Each number is 500 + 40 x the weight over the matrix's rms, rounded and kept within 0 to 999. Layers, rows and columns count from 0. Numbers have three digits each.

# layer 3 attention query, 256x256, rms 0.125, rows 218-223,250-255, columns 64-127
472450535431558510486476505522340419461490519530522438482518533467547555561512466532436480524492537482519500499491521390475515542574483556456451490522523544506514467543474518520546558483592444
542504539534468476460559525430552503492466539544562490504389479547479432467541458460497520524500470512489509469453453525509493470516558478483452444501481468575464475498488493495473515507525531
556377500456532497515520569532542489550471531600518496461539516554488498488459526471534469510530518527495519440444489545520484500462539464497462544503533579536530457475461479488543492465477519
544538519574507502521531487536517555492533515422567583513515507502509491521549500531544461535466494466573579490443534512598455462540531546515489474508467528497494501538423523550469470510442502
523419472554509493526499481505541457500534491531496510505512490502499502480458432431513569521480513485514543507527547510435459546430528509438446496501585437538465542507517492529445405530491532
524548442492496559555504442549561571519552491483464513454458511466481442427531537541492583455531535503540544483381443515508498503538527506578527477483400535402509533495538480464481515521406458
462482376492465504452544510468475493501522511441521521526540463501555538506488507578533488529476470418485477455426521448506580503476524490528434525509537473478519423526487465479508550474472503
457577459490569519484536523540524516545516503543483516545563534506505471480474507522470454484415499531576454486495486470555449466470446503443503491517552503534443454493505536471499523484553460
430446502511552471490572582558439477533460543450521541526490537463573478501473520522468491489404519497506481505507515592464523521459486495521518468546538521508482541461551519513512502513522425
583525575544454469505512485514467555457544537471414434459537558459517546389543500538508486418514465510515521469523483517499486508453500545500504512559486551477546508470512472593477443525494469
600489500544565426518490526466531518491421511529481470470540480534514582528560537499451429559454495439565407499491482609541457473536477531513515475510464524413479458447548478472551518497525493
509476470472467405601535433528485601515447561494471368488419524494424450472418472445537562493488515649573475497471499578439500591492527512450483516411515540442489523533469446559462575531469642
# layer 3 attention key, 128x256, rms 0.126, rows 122-127, columns 64-127
456548477524507533549510400442476560510509526513533466505438494479449478496529464542548478444482468596552495476472561507537541494535500513420520518550500481556449461533538509511476529417528451
520482514515547517480527512487486524487454547527546557533422515453544507510460476386455479593480511494369532515508494437456504486425498564510487467485477488511520498507562507488481500513479494
550470477532500520511446445494551487465567443437470524455546457539462517513478568501558511502451485427463455522495482437439500458504508534442437570540504538457503500588440528477570494512447490
560413510516503510485501496465507473540528422478522522550551512541476504500459473444425457511489537488493502447547509524494469525465497398492508490538490473502494517459466447517510452487453481
490513442504520446546553460549569552437480443483543400546576545550485526446470527509561477488420493505504576454458527424506531468528508522422458498487494504493516550528505513556504531479456465
520535494510525370485485515475477493592495460505498528474613492589482490579514489470547544490499505488525473519485510450459541490481585503560555492526443443482626544456515410521502397521474499
# layer 3 attention value, 128x256, rms 0.13, rows 96-127, columns 64-127
485482483511472488564500492494476487463518500522463481523564498444510558469497418502416501494503495478559411527450549556483493420462471528445457506423489505463546491554556530548487520476478512
516458522525504487482513501487576476461475504465527495467557565493493485482528544554519566528504504477522492509431520454518477488482449508471454479560505524469509577579503437575514554464411563
497511531480463508446469502619566475446521444504476535475532493501541542534492511484511490470479469468506535469445445479500423465484626458532512457491521533447505537551540544558530490486567458
475495525439508466451485535475573479448517483445443458526486539500510498455485527481534472454481536521492446573468513458472489517493547440488459477499478443498515570461451487500447470546504577
468488489488472488511414434552503473491507494509494516505499417538576520526499468533551469544496536444458558506565536564560449411459431499464588528532461498470561420514498504523500497453533501
502526475451479459464507584468544460469466554535503521531547536523495501560490519533495495499526527434475495506556540493577513422421473512506457536499432502509471542423489415493461455468457532
512397486482521534540427568454522538488563493492521475519495517569492508461429487493472557457517527510521488523498547571522521526476478437451569566524479556518514518510494480453482490492554535
457561532439454511548448443489548522560472498465526437548522475495405573504544568557479472445475525554517541440465564492510432463551472486479446461545530491551489532515430471490498471480559478
556442472482499504451575463527523517497539456475535473523508511537531463520516480455491432521467457503465439461481460551498444604448519479467506507466470521537510456480479499492490489503516554
532487531495527510535522447469519457441509507452476502535475509483459458526525498503542514506409471507476522537486535540446530526532560423535497546515592504492486522496528445451522518443486548
550492508456432448550468464480522521512481533513516467518521480520528502492468487523549499460446475475491467487507444518529458509462558434546501482476496486503492469486480509465502486498477470
508530469511473549466576571518493485455551469474541410544534548493499508514471439492527491558532493484494503504448575525498536454477527464497489517519469494520525521431463525494471526556518427
535499568546506544474485482476553563474476537528519514559488561487497476480522495525482495492491576517467489535543510459461507468511488515555549511510512446525427529542522453498510541466491511
536558523520459520479489516562468479518526485518530465529444488502459569492480472433501517494477517441550490471442501475503512462465485512517447502525487479496459502495438493529476486487496444
518522508588462520460554542497501508515556481483498483509526486521504545495538539513497448539546567474515554510463494551525479595529504578517508471428492512533455533538512474592558563551533500
498580442508503563494495555488481486486428478487454455529465498533542483520468480494529496528470507492387406562532511494472408498456509561477527525473505528470504547460514570517492485538529519
515473523501516531501542539551431521541471498492576548525531504543531525487611509474522495433455449456529501569544487551473482468525508473594557503461529494461486507470437502499586491460462450
484515542466509490450510518475504502492548524475493397485491496441468485474487474526486477498538517530488479465573446439487531472480530503497457496481485525508541480499504508486522443515485576
481476538560512464488458487536440487458505515518466511528503500500388525455398483481432469493497471559519540583572507429579484480477465426474484435494514465428506545504463515537524516504557446
498495446544507510442504480485529501442541495522527494475503525534501525534506489491551501459480462505469535502517503517501518507513476566518488580586451529526498541500537498507541378500512527
548509440480496526476413506492561457499471514504475449489501510481574434506579447438490471516530468564449468531463477470532495554477469519509471489577497565473532511526517484482507535471520540
496448499506507514513520561456502514498532451539461494517492541473536483484533397521504492539531457525495448510507459590497515516446479520535427475528524527510546526509507474541490532476445502
479468498478426492493511544531522518587513549521504543471527524458473628540577534465519461546452499492490515501539410514514505476523620473588507511473501528446455492557502564541562571521517465
500474471570524434546526427528490481572532550473525536534463588513527511520447561534427506485471471502520496498515519448446542450515437409395552544402521509541522457560472528449525499444489498
533514499483489482483468467437549472548487462518500490543551528521462551485512511492455495626473511569539526492447489541477525419533564524540501512481481609554465551442516514545491442452476511
469479519576468538453484505590511445458517511550474495488547493519508432504424509532441506432450526547497512555487513538526476459525488483469505558491447514450500524476517499454527517486495475
551506503494439471490451533540480541513542495491568541511458548521521484505524567475458497513501525456445465573460464504466578512480448480437559499478504479541460487537436508515485577507517451
445498493475482465446470494493500472511496417457483464501505479502539574501519519482480532496480471468516509485457530533487532505513552461516534457529531492557544453438496515464492546453511508
462462549495489535533520441546525417542509523530515500541512481557484579497481477413555503566475451441469488412503514450464504452497496431495498502481529445503529481510519468552480490511540486
520569517547443487538546492525483506518513452454515544481470480527465465440492464511538527501500480532469490514472493506478504472460559474441403516548507560503491479498522539527481523441517487
499451576537503498503522500470479482553526468462440391481491507535453566540508513460476487501499531469489490489498466504413407487525494490497473507470489498507502555538511527486435452462456545
529549488502525470550460481517488513507528482601476516578500475612536540451541462530512521506539505486556488450511515487478518489475532480501467528498576439469525517526494536530495459542533458
# layer 3 attention output (transposed), 256x256, rms 0.121, rows 192-255, columns 64-127
426522503519456515518537447504533541563487436438542401550453513541459535453503510500539528440515503436516603558561466530483571492537463479522481432546480452496459534506474522561495473525413473
537504488494469517435488591487510458520557583460498509420510463519459504509463496513473456462458503493561466480562442488488459485497517440524433482473491495510413532474494473515507491504533494
442478417532492511502542558483517466458562509498578504503466563578488477550530495462498467473558443445485530452509520512567492497525421510499442538441548501509461544503488473466494547523497551
420524427479519475483539456474500441524506496536508503426541463491509536519437539549469524469484499450465495484566499489391434506508522467479543508570545509493527534539530498517493554457523456
543549500538517423544585529467516511472456491452535475536442504453490447458539508479556544474458575486436501524495496445418505557521534478459546449515559490538503565557525466564524464552465499
468521518484487481549585443437475547567513463440544469493488450510531474436500484574544519542474522498502460500440476569510414453506491537507470458479442484491500436547538524554497501535471519
502528577583511514520463522505586498494485452444534474519477474455552488491478524485440544480519547543493478477540536472512477481495542563469476458535480527511442464531494555551481513498472482
481529489502460520471483399538486475536404494461490436463484563488558425487432492493427501539459483523478617524458491484548508542509431474561500518499408506390488505438467521569507518397499483
441432489540534530515537487512520458473533487506497442474545476501463477471510516512498554442474468508505498461542564515521543521521448513479482536477478522525521496540498502482482582482510502
536499410515544534463472454507480508506517551591521560483506468502522501542458557507493501514502553503513505503548481535508518446486547522499568556522499496517522585461518491488502389485498492
559525482520462557560533504517540474526569490476527565521593468504490474505456494475450518532476507529419486503584482519501535469491506487472521542485466546489491463533439425545534507573443509
530450544567548572527472517444514519516524482486491499498521507592459531492513487517524483511525502457490510558558476524485499468444512552540449460505509475496519526512546504486494518511508456
496577548513541479534450451510521481518543473543496521511578471485520440494565468493512476453519491531482454498493454497448512546596500521509509481521506523496506558476432564465526464406514505
528550424516503462474524480458494457502472470532582549490575617476524498555524511534487509493503454486479527525437489460468451481529502451561566531475472499482530548475536556511499536521461499
576419465466594471464488498489516561559513531494507469498540474449482473535495479525520485574369528496538512487462499465492581459502426512507533475561533501478449472484506508481431556412519497
395442475522564510517471517494475526493496516471533520466545479457461536510500447547522535518532538534470570446453454458559480500468534515567482444523528499487458440468477448500462505516509514
428534487532507435461549495525434480542503508556518500501476552476512511517415464517497412461540550476451543531492487487533459556526504451480519524516531510536504452491501497621483457500524441
534484514576575446506563534560565477555493511520466488484474486504519516477499532506478542408516470508539506500515509508495596593504507498502528514496487517441529539568484458499582491477499524
522526507494430497450521480478535551542503493519555553407433520500487402519496588534486423548540527494477521520484504538485425485414499594545509506477482521486531524450436523483493437512503558
472562539533508483530465496477439504493550508576459511582487512444463505468492545503517507590489593488531546481525514503522521478456602571452451496464556546561489468577500515432483464450540547
494508590582494520480468494516530489510465393497520582528529486532492492485492515533527533528494499490512510487505593524449516498506500555499456498544510551478524556511494551472580510506548450
493501499426575536466564483479467518493563496522545494455562566503459475507489493520482470483548527502462523545538484446598518559494434531543471530477493564478492453489497522570485514534442477
469493519487568522494553452519578538520529582480499372567472456498433502495444530507473524497533496497498485476505531483489493517446514562454495503503540522494521517458507498506489487479546554
518532500429437473471441473497506503457550501463537544503498509522499487476476510466492483499445448499470515514487571515509449463479482578450504536526563467520502499486469548484533481496583551
494527507469476527569478502570519452590478501519493498493497503482510476510445441519467518475592461540471499516549527513520480500446509537517493563519478416430482450463472463523514548456493476
456458526438489574539503503531480582551501498485525427484477437539563546520486507436484560533451509490497543499519449508491509487563494522557492473559504499500481560517453421533530474535459464
547471482484558582504526496486547561550460409520513475410564420518411505477425485492504520581500438520471537504533552571558489525545537511525568497464442487537512474504515575516466474478540477
532426533523535512442524486480496523534535473527486513457490460564579483401500472508516485487445494494492495442519495451477477510558522559481505490462438465543459505464421442533455529511449520
529523463485556440477532467516598546461481571529450520464478474458457530495481531486576390478491508461535486520547431565468543562498480540549541490467459442495479449426549430537489527454511534
513475539516444517537467457479529502502540500457460503553544570592505514485497503505468502462464525518497451526534577556479515440438496509484516480470549553595482461456509516534397485522547490
505566495502508536513527474494505565475478511512456472497545453568496466474524456508538519521516446497541507438483572379447538535450503480541524498495541550453490488503479395513437572425479458
498516468465481551467481460539458489536458505484514539500577512507518496452511477459455534477456593508552512471491530532492514483524491506500508423484484527489486496518537522467497613545443492
493554441514503485470516506482543450556523508540520542492539481526582468497523497517481509514523499545536526411520527506544470442490544428507516501526450482529585517450496499494522482475480537
560588518526509503571445472517396527529520460457512551519532519475466494534518506603556483500458526494469515516540561523518532593495507534543529548538456544538514471526463499454534421496538547
566538530531508507535450438543530514493456442489464529445517529447509559475521518516501547430505508481532501517561575455508610531512511496520549521524441516521500453481538503489486512525503478
523564513499462555509485542496503499451467473429550463553454505461544483465545547414521560430466474522532494517553507580596529524538432517528422507552501473546427520569512610518500472516559510
486470478499547498501524528473520506476556469553459513556542483556525522546441525447465543448520445616519485461490565485533545544491546475532476571488532418516442570496489493506497464453476502
436470547510522494489435524508426500516519505534512522520435550446460523505465499414473462501524460570513582481488510515517541487495543458440498543497547493497536531483456543481462580508534530
436443518537568488453437477565472483556556515499494464521505560491506505507475555504528512507532475499480505470483473482572513489534430474478495518456482592504539480531493487522597401577552505
544511502452485511440557566452455467474492518441514460524562471457534473585530420496517451505454418485523517530533480508500485536521512488455583500532522476505457479532455496488427436496506524
556621505445461409476423538461502555517419539555521503513479510528574453492565479525480446511550538462475488476475466472418439470501554583520537578542480509455558520495445424471557423472546487
512486532522434499524484548524495544500451462437527557560499558469410507518442464479539517476478491494477509499514512487482495468488467469425448443517457494510537442550436491491427527561447479
472511494534556404481491596571520505460447497535516515466423495570487572509534444455549550508548489507503486481528519471460455470565547550519513505579548471513558551514524537501463468436502490
507469457385478459599571514530511473519456564520509501496458549502499470485419508567434533497498542542584532501472522463426509486540452443446496573513485466501486513442470500527507550469528526
492419478508498503433497531552543460426511459517472514549483471465494538499429486518513490517465545489425473497532571459537472520496502452548517484493472476422537504451548478479459532527506483
496407538528471525556522506560469482523520549487446491496521448460516468454476488455493489546552588578479517488528470600565553532509479479501451451497508549533503434558559478530479524473501550
496614512482480479567467509504486522489471539495575468484485531530504483570486470554542494437545453452556443472484539500562452486507553497520439498503452443536517490516511475571613483475491528
610486513566473440574481478468570470463491530519387537402498574539530448517538528461433434452486475545520498498506621499521573507473478468486502454424462480512517519487402474472546500543536492
553515488486482483527455505506531465522470524524528588492518405441481491473472487442470546558512484440487488529446622479507542485529506510593450487514505562516506548536495441496539490473492515
476448511499544509543431557453561520489547447555532559484442595445453526489543528440472442550480463481586544501478550476499365449495533499509445525587493467498461532465464557537505542430454491
490502479487547535516470512439458533530469471479464420547500462478515637517538505539490487543451528492550514471522514492504513435501435523525503486465472490564444474474434504454460487505505505
541484537475511531519510426570459538550574489491438508487530599471502513526559450566500523453504447506480506539479539485527482532503489447618534425511454488430525514495445525481541517507449480
498494470523537464494554457494454485528519533393449433476473489484461448515466494471501489468531472509443505538514504502439493540489529441462568380411505474492517495503503460469401499555436601
498483500515427480476457506544579504512457488536505463504446483477490494470574505498531531461520483485518412486480533481373502507489540422406504437499525475473526523515488534502519443513538548
550469498569486539464443475505523585536463424543545574550523552456522455536556491440555478507475452492393524567472440535523543487599583488546497442496537458576520543498565469478454494513365493
536496481476518530445556524445542520526533499565581447454522462488576520466458436510464565500465532464542502522458485486516523472495470525487512561603518553533469509487528418561507454514501477
472472489493432506503505486493467551471451504478501508524453470585535482496501537577499501502520433534493525452450517452426549585430503406525463501468499525530550535497509536488493493469568524
606460560530467410444517503486544432481519488479478625505458522469466544501541517502474440464599535427472471505496535462461508546472469466501538502423457472551457506473490461529461494545510541
473532547531512539448429470470463451445403556510487496485466532466570498534488472538504538500467527494471495532448427427480549524537482531528488555489525511551577565440453457505557589525473511
475546491504399492543487450542530499506444454428485507526557501501503495563503547512535472533521507532484500493540474488514529564552428476489516497557525543478522510498462484502496490510533427
478519460569460460449490528492418442559510480513547506509503484507556492520519514446447529520515532508510482498539566493460503515473491501499518455518505535444523561509576634449489525518477392
437509576498488457486554488482487502553509472544488450498516523490520460555530462453496519500494518522556503511545472442517505492541463609496493532501506505463480559415501488518544503466544529
488512547606445474448503452522473503516494473476572471497494550493519499542468493541519437508537520481482469500504497514537547577535439452448489485479466499482492421410573571475536533468534520
498509520515510515501520546436511605492533488543517506533450502446515544498524451557527460488494441482498537531518452607491499524537470482536524506465474498427511487540535510505441504507481524
# layer 3 MLP gate, 704x256, rms 0.139, rows 0-33, columns 64-127
545487429536517513532497478499472508501511454467467583490477540471506468468486529585563489510531571450511454489447491513536534503487528497466460565532512508477610446430440531434552546483577495
485553579509458489494512440506537529517529544464482442508458549519513480471486491493405569534563509498542482514475450484575488498471509453473493457466530450439575530401488482453517475501529518
521482476462534475474505481490492539452481474472474482459508471511522462543509496454457474484526464564438564500519482498474508541460481470475572579450535468533486480526450472542462553470478476
511513502512495490473458516497570501443537509479542522469514469496511564569473459492565512506464493421477475502495550519487443501513561475507538461479500560514526476532490501534465482519469506
436559489480466537483517552584523530522466455477537509518517565504519531475514477488532436502522439585466502512496462485435513479449525486550499459481502526462442503475427542483486508457467469
578488554549466507517540503542501504456455452518561479512512549513534503464493535461515505527538498524421542474521502497555549520440501503504512544506462457491514492478552439537469496566481556
473491494510467490479472502511456520526482568520530444523428464431453510562505547479539508483467435489548580484403499507479418528464453581511492556517555551529476574486531499519505549509476556
467465523527454540465538463438385482466513465472519489498560536492497477431453501533429489532550434501475549564524516448516463500475505473427489489515499484504490457462448488472504537515479431
602499504547501519449462568495522568462466433497447529496524468520513525446596399512519599453427503523504544455485554513543505511524480467532564480520569506544437503454565487480486481488468510
513466493501507547371493535531458462498539500392486503435448516455486410531456438481527450500488566492505576557497488507519487476567496498536455507441552520494561512491533569499548484518503485
533519449450470520485514532482502502450504546556518459533476574500539527494505521564468500464509596504480447489506537595496446556444485532452513543470501526523544532562498431530463482484511416
592612485482536450464460535526481457505476501485543446478512530484556482431559515471464451413607497473483495438521516508452483480481485515511536429435432575509516546545533408515535416592553499
566479508516463521463457459538503491564534511473504494540525501476628539511494482434472508512503485450549467463510481531427445494502421442513491512472550570501489473497493452488425468482513556
513541523592496390539493411480546442507544448504541544497446564436495513487549462457453478465568467561503421469482478552518545489544479556482528567439478487470534447513544512433494453546482437
538504568433511518486470541425417480470448476503542571491479480438506497505493487452500508423492470445494529504528405504498456539501517575492485550510582505530505531497511461505523503413559536
529566491508496528463584499465515493503535512512527541493507502506492448527468520403466517517441505478534498437569513543565413511468570593463494510517456531512448505482468529471464528515530498
606471569451483487524497467506529497613583505429467545474603593420591605496456490490529425537429516458511522529538390399525445596553482496529576456495459502477610493570506512558474565460413461
523528517475443487540510488495547575545500506512522517533407459589543530479500537482550478565421582543491480524535507474395481446520486495472515494482538449531475490480514496564453523504556544
493535562555523516455536498533495409549569532552414570523440457548536491500519438454477545476488535468526401578487577429444511556453519503456476489503416572478544501476497493498446561470502520
480477549494464597519559495456469504480555542454438528497449487477551520477502487484476453513496499474493525481523490518522490531549415514415560481508493435465434425465406520503495539529544497
532547579479555493487532521475480476492449470495458473440498474528481514490535503527474506528494531492478462523535514446507513521488529461481539514483523574456487491476518529541495540535492513
538515469504427525574473476462550452565512470486473549544514535527552474412486491515455446543504525423508494518419493477532422463539490517416470464502465474461463456503465563432500540462515458
495571484534418465528464561495532456498517441499511512522440446425531552493519396512562498534439503511489480476496524485452527537485503469601481543516481491505542494572554530447544529565479548
517430461486447513570526457516502530517464533437430515507414443485532438470506438458505487502488493466488514401511485508541568497567453482629481416533475495489498534538445522514495487467466543
581469536486461505419531496516462421476526468502553494509482509484466516474458551483495450371521499465524513479489513498577434486523518477539519548498542508486497493520424454525476492466459477
511516472497523435506500479486540521486522553440505514461526475519456500513476457548536544495506538421509561521462464489475509505478459458495446490480528541520516535454494552536467490491408482
464502578513513479498526461498516465489552480533489450486549443432546513525495504515545473496509476506430525502385544477491436502572534518539545459479514508486500428456458461480556480456524496
569499489506550502416500456489507517489413503512460504511553504531487521572475466471536473558488452456510551515540476535495516539477446486562470525525470539463505489445539490443497496529561590
530500504474484474503507526466493467533486514577481468537482540534505543456520469425544501501597444459489491556496537509490453516467519508537477532497508521430526500494528469530471576525546491
450515484499487481529527516550525552472492571501548492541557517515492542474553490484488592462456512444509527567446552529523396513554470518495567530464441430464545519536517563428525530488486519
469488471524497411489501513532513455467473510468516503469620564487566469552452494556469479471506464429573506466441525467482493488521567512582475480547592494478520499588455468526527492523491466
505543526479461524407558558449603522563489483490502489526521526495473481554518483492546513509466453496499493494570468435510555407505521491533487510549482523526432523473448431466499499534516502
494560457515462530565468567533554458459577550528495545488546544463502458512493493546428464487462534538492492501502528462529353482488488472512476504476489456476531410478493517501503486489450442
492447527543483530556522522506482481465468467517519583518466515518506512473464486499453536494491452525532521551499491570526463494486491517502471526537484489529414464501495498467497421538476486
# layer 3 MLP up, 704x256, rms 0.141, rows 0-32, columns 64-127
546555481519486521513505462528470450525510479524498527490517516484497464476485546551528518470551536494505468473501525475523526514562509523446435494538547506515526485469561504506528544536569468
535505484577540531477460560449514431514424452541471447525581492515431537478642570505580526504496450432451520549470538509449548455472486504498521462589551495453433477505559534471496547499462472
508407437458515447486509501480443534549499521476546447474592501518502438626521485545547527472475488584496511493508416503501492564521520425500475479553533496491531476525523467506438441445558496
549462466513541509502499543487520444502513516518616488493464426433514553548473466469549496466473474460475538506519554557451461517509497484483475546485428548531451544518532547499505499462522533
485530495478501489525519525527464505534506492527491541452480494560538547560443519484462580499512457502516515455453390482497496507471499549545494514475545503454504492578437557476504592460509477
435495520420468497514435453500491547560476493438496482542475526474549510524511488499555465481428512568493480512444483481497512482534461464510533543510527482477481509483470480500508534428504494
467506535449438510525538491470486533504462447535512498475493531458451496545469459510493464487528532512537476454456486585469484435574520471484541560495481497475554489480516520446530538489503455
448537428542528527481517483523480522463539470526498477544521457552501523506515529481400512438458406484521493458447454471542495493609488452464417615519509516486453447470512557530493508471540462
528446563492501518524476470460486495388495434533485506462496493529430544477585442545490534588520465492460538529424502482527552525493442443515530524434473519497493442452494534488576522483518543
563541460487548497508466512521512551499495504597465506515542557535458523526518598480521548491464499453432530516474457512504529510458555561473486513523473454430460475463571476538458484460516550
516489483507485480533488418513483440433521504545468483489529522520535535486559534468437464540525494489528502560524505550453495493502408551528501514502463411548494554479478488458524501507446522
538491536520468445517489502480482536541496557500512514527472434483460431459472453499505503557474526534496520569438467528561457486438464480465446515512410523496487516500509529522498456513497522
464448522458515471469563573493457543450489512518574495475447547488355458482502546513572460497458501502471493476499469510525486525510566551508469493459459470441491574532458530485518455580532486
452419549493493505424520422439576503501477552457513513426440481472540476513507453536531546474505492509482493450553558439485528544480526444465410468465515489492520495461419519510465494527416534
532484463504462510531470514562531521565473469506545590477477537479490506540447408455490531464488411501506511531581423483479436439492484501502472465442512510522416551468514523396529556548461557
486539503487489475573508433493450502467483533539500464568426468493509460481473514481403519485487458490525480456514494529481488490501524460542454389526561502404421526492434511572504485428417482
529403479474491384542530415602643459468459524397525591471324496392503514336468474584497472518577617503444575422544627535480457578522541397392418533407522470534581480420484503499355490473640529
408514538512429547500496481554474501431473531491477559487498517534574565564526491517496570484539511578495493491540630534481521470496511495494533603539460504451433538434399480466522460526603530
509429523551550432473518476485524551465479466585531486519568560506526560406525529465528524474478498490516486571495502515460517488482526475451397590489520472502457482502497488507501481496539457
481502488510499535527527573477491434557545507490454539514551562435522490438493543494472454503500453560411551522443478458379444572510489505434567520436533478511485468507484547475530506445614535
503544473479472474491535462525495472490503491476540489557521485501537511493500551512601560511556480519505472500515515555575537446537550497551394470547515614507537506496511476499478499508502485
442448534492569469482501438458547534491507493489401493456560511501422484546504546448526521452483497519462488522524491488598500553464475471408524482509518454474410534476507488435469485514514449
478442493527456387530523508435466499410513472465463486502539451566519519517455494497471468501424550532560497471465548541433412477520514456528518487516426482444570494513538522464474462478500518
538482503528508476519482539490454468494465507503515467564456504456551528569560502482461496469491484471443543394490572472432555447508535525546464486445471515499486486577487427475492540498484542
410492561516548465525528514468549466485447498492472506472443534436581500517475454505494554533426481458517585492546456463468470480433545501486581513531465528535511481501493507519552457393555542
486528452530463507535523531476512458459473502509520482488500500517555428484538492564512570467526504497499490524500444502494468561506413577529452485476522549526559479536472509456480524516466515
529431533485517487601495481534472547554513521613510501459462466557516512455456548478509511521472538458584514498451493406487477456504501540488505550585456578532481448518548517511493495452522529
491489556449531520503470536529534515423504473538547475505472535524447517442510443513502490519531456491516511463452467494473463513507572537423428434496485479557524465540402485526587529537544444
525540477528478547516465553489485531523468511491534479457484532600523536466473487523519515541474462568453567514521521431548510491490502494523471511469501466547465500478499469534458464486480439
504523557483483472517440456486494519468560449583491478456561491482572491559541565484532502511496475468476501462512458523517536506473533556499421551490569394534503501514478449466480477513430482
452472499509466525547431455547425508544495514596551465534512519482489473517474550516544515589485530421591518512531551490531451456520572537419537493488510526481510563458564464422462513515529480
519460475486503536462585521528491505457508432479518478403479493492483513553549479524558530503535580476492459518522473460499479378558532610508514484497513547420522466475450500461449453527470483
456482536508502485488502395500488471454506488571454529533486459553448551531458496541410486584484504418509496538445503604463495525487520492471507524492570426422534551492564433499499463465511528
# layer 3 MLP down (transposed), 704x256, rms 0.126, rows 0-32, columns 64-127
512547475457517485521514514569517465514430510470503419522495444467540472462503476418442492515524513553529464537552482452461561488521503535418525439523535461540526472513510468499508540481480477
507468482564495482545519445564448508541493521555424503485483541463519462542481484407495526549552536502542530511506440510383478508459425559520537508498441436479545488433485487514501458489470498
500490450505507481509496502472473515465470478532508528451531473424502479507501472473532508420445545545409468480468473439475507506537419435497574531517459549478580500492427503475498579505496513
506465551428488475428494563523525568450479513462481526535489461431440526496513502576431474466498498520492478501429593497453498447545499496450423434518509501500434551523457503491463507491523479
553554481523489516459582490513466519613529484526484542461504487530541518502549513466490571490458496421497476468487501584469482435519648498504470478455517446558416428427469499496497532521569402
559507541479497508515511473508503569527524558536492500546485536513482478495497540472453450465497484460460513502485483538482502428479510475505556454520456458487466478531429481430578463509497420
513489519448548539481462449524462430519367471475482447389493459494518481525417432513505520489478487413521475504523455449503450462472534465534517533546500573514520528517482435480493534473490441
443459548495492467527472493537486504451515465455553534520569533509487507498483474443490519503636527543472510478540507533567462517487517532502481424517450543487492555505594507527457505489448523
477358466500465508497431473490370522579462440525518465411474582533461431511476506569467436475487494522416554536407502547465563589446559511558511465475514561505483410451465538545551497541522564
529492544496470485478400482532448526536489459508481545455469460590510445455503554537490483479555457446435499386518473449528545536588512396569458508514479538479526486467511542548525457519523555
517493465558523453593548497504524460459514528498528514480525486524504458493444462457568535523507439522504513544493452514492467496595486470500521469480513469460431499525510476452483431467486516
514473438543496495396486542488493516541550464500484511485442499462498542433409508472511448516501458504443513425499456440514495524513514472487571518506465410488495534393470471515486481523419546
517472561503462486540483470511467540520485517473495520484554453447509466441465569454523501506541459456435484502462544477449509557510530473523514471493474537521547490497428578546491521532508483
492533514531453512505480465533532528518474527488458516495482572505505475445514499486488429495420494504559494480546497561504471457569457471542440528560475544454491465511531459526524470582534533
525516524463500453484448533536570453524460465515540562525485517487555470486462487547465496490549529485504512501483490516474509537509510563491455509482488441491485548462444489473474475470502495
526458505495472527536537560495458453444483583465498480503539544431470494544509542503440548577594490493523474501477514647415489518511501559538531517544529551530506523522494524498520551463444414
490501559512528523526492411461500571533491526520506479462429477522559495466428495529395474477446479494455432539514483542532528439499479512456558550535560465586523461545529538465521464476582514
474450491490524518542488498453472473506438505489514523526471514487497499464429468461464524508514543480471553517486472420517524520466415501561480525493514456562483415505523501503519543546432516
454504480521457524533516491513439543520512531536498500406507475546483513430468554527464458423540530551533438564460501534477506453514468498439569498499484483544505468548512528439485401508530468
490537472526408496483447515440509532464503489501488595480481567446517550419525439466462506492523540485496495465521529493441524503456482493499551594562569448487512430545506449441455486441518461
451480546462440495491522469515501440447489518520497492493431510521574470480508437429512358444506524525525464410498497538554542475577476535524506576502483430496497462479508450504470468501452492
501588443475587512524455461469415540472460488541455519561538442553545608510524526409409538421544483449510434480515487472505572538505513538501537522487484498503559543528520516440508497522515453
556498510501526506543515581477521466466527496498558529510446523570545513487537467465530529490536500444520488533538506513467449496586466453554466450443542575473517523478576548497599430557517528
564455514556524566552417473480491409514501428450490531529459584436489488535455512475506437522557511507490475467489460497495499492552532480496492497533489469563538466592503485521535458523522502
427468499477530482524542485494549577388569467616496496488509542454480526584519499514555583501485530573546470527453453470469429522530523495422455536460492529515473515568474529483472419558504549
508473471481485486485547498516508487506523488499530454417491491473486399523467491469489469537491387451544514449518492488568503519497499509496474522526532496509450525501475488410425496550477413
478458467501553516527546498495475447500503515572475534497527514498526447525503529535548577475467480487564490498392499482545467544483480514470511547399556517476469456459481410480544517502503493
513479476513532504470562482492438566531576521491540486533462473485450511421509524461516516481563457511508542542447474519438564566543508519517441491435536493571523493485441510512511518487551519
520496488510510502520502533542493548459420495497583530479501507475514462483511455479560467533503447551437543508521589478450536509463520502527495539495531516519578495494415509501484536416496505
457542502511536475535526516473488502481514495478493491557511502449526522458450486459497436510461516518490530525579518566540494483467472572451488555543432485449486517491499535558427470505512612
491551496490484545461415542457513559506511521529492477490568547492510524543518495572508466527456587509531545465444501504555436441469498527428530454528557550439489543579521500498453484435504495
548470557555489492508507489464493478506473509516545531591555455573477511482516518509467504447520563393523486425497550499490441406454485512540533484531539524542468485578465546527542545498488464
515515533503615425496424525432530522553506489517478491479459543528429555524538501434449436550520531489504463490502440488537534521402526477519510565537475423531456531511553490504521507538439478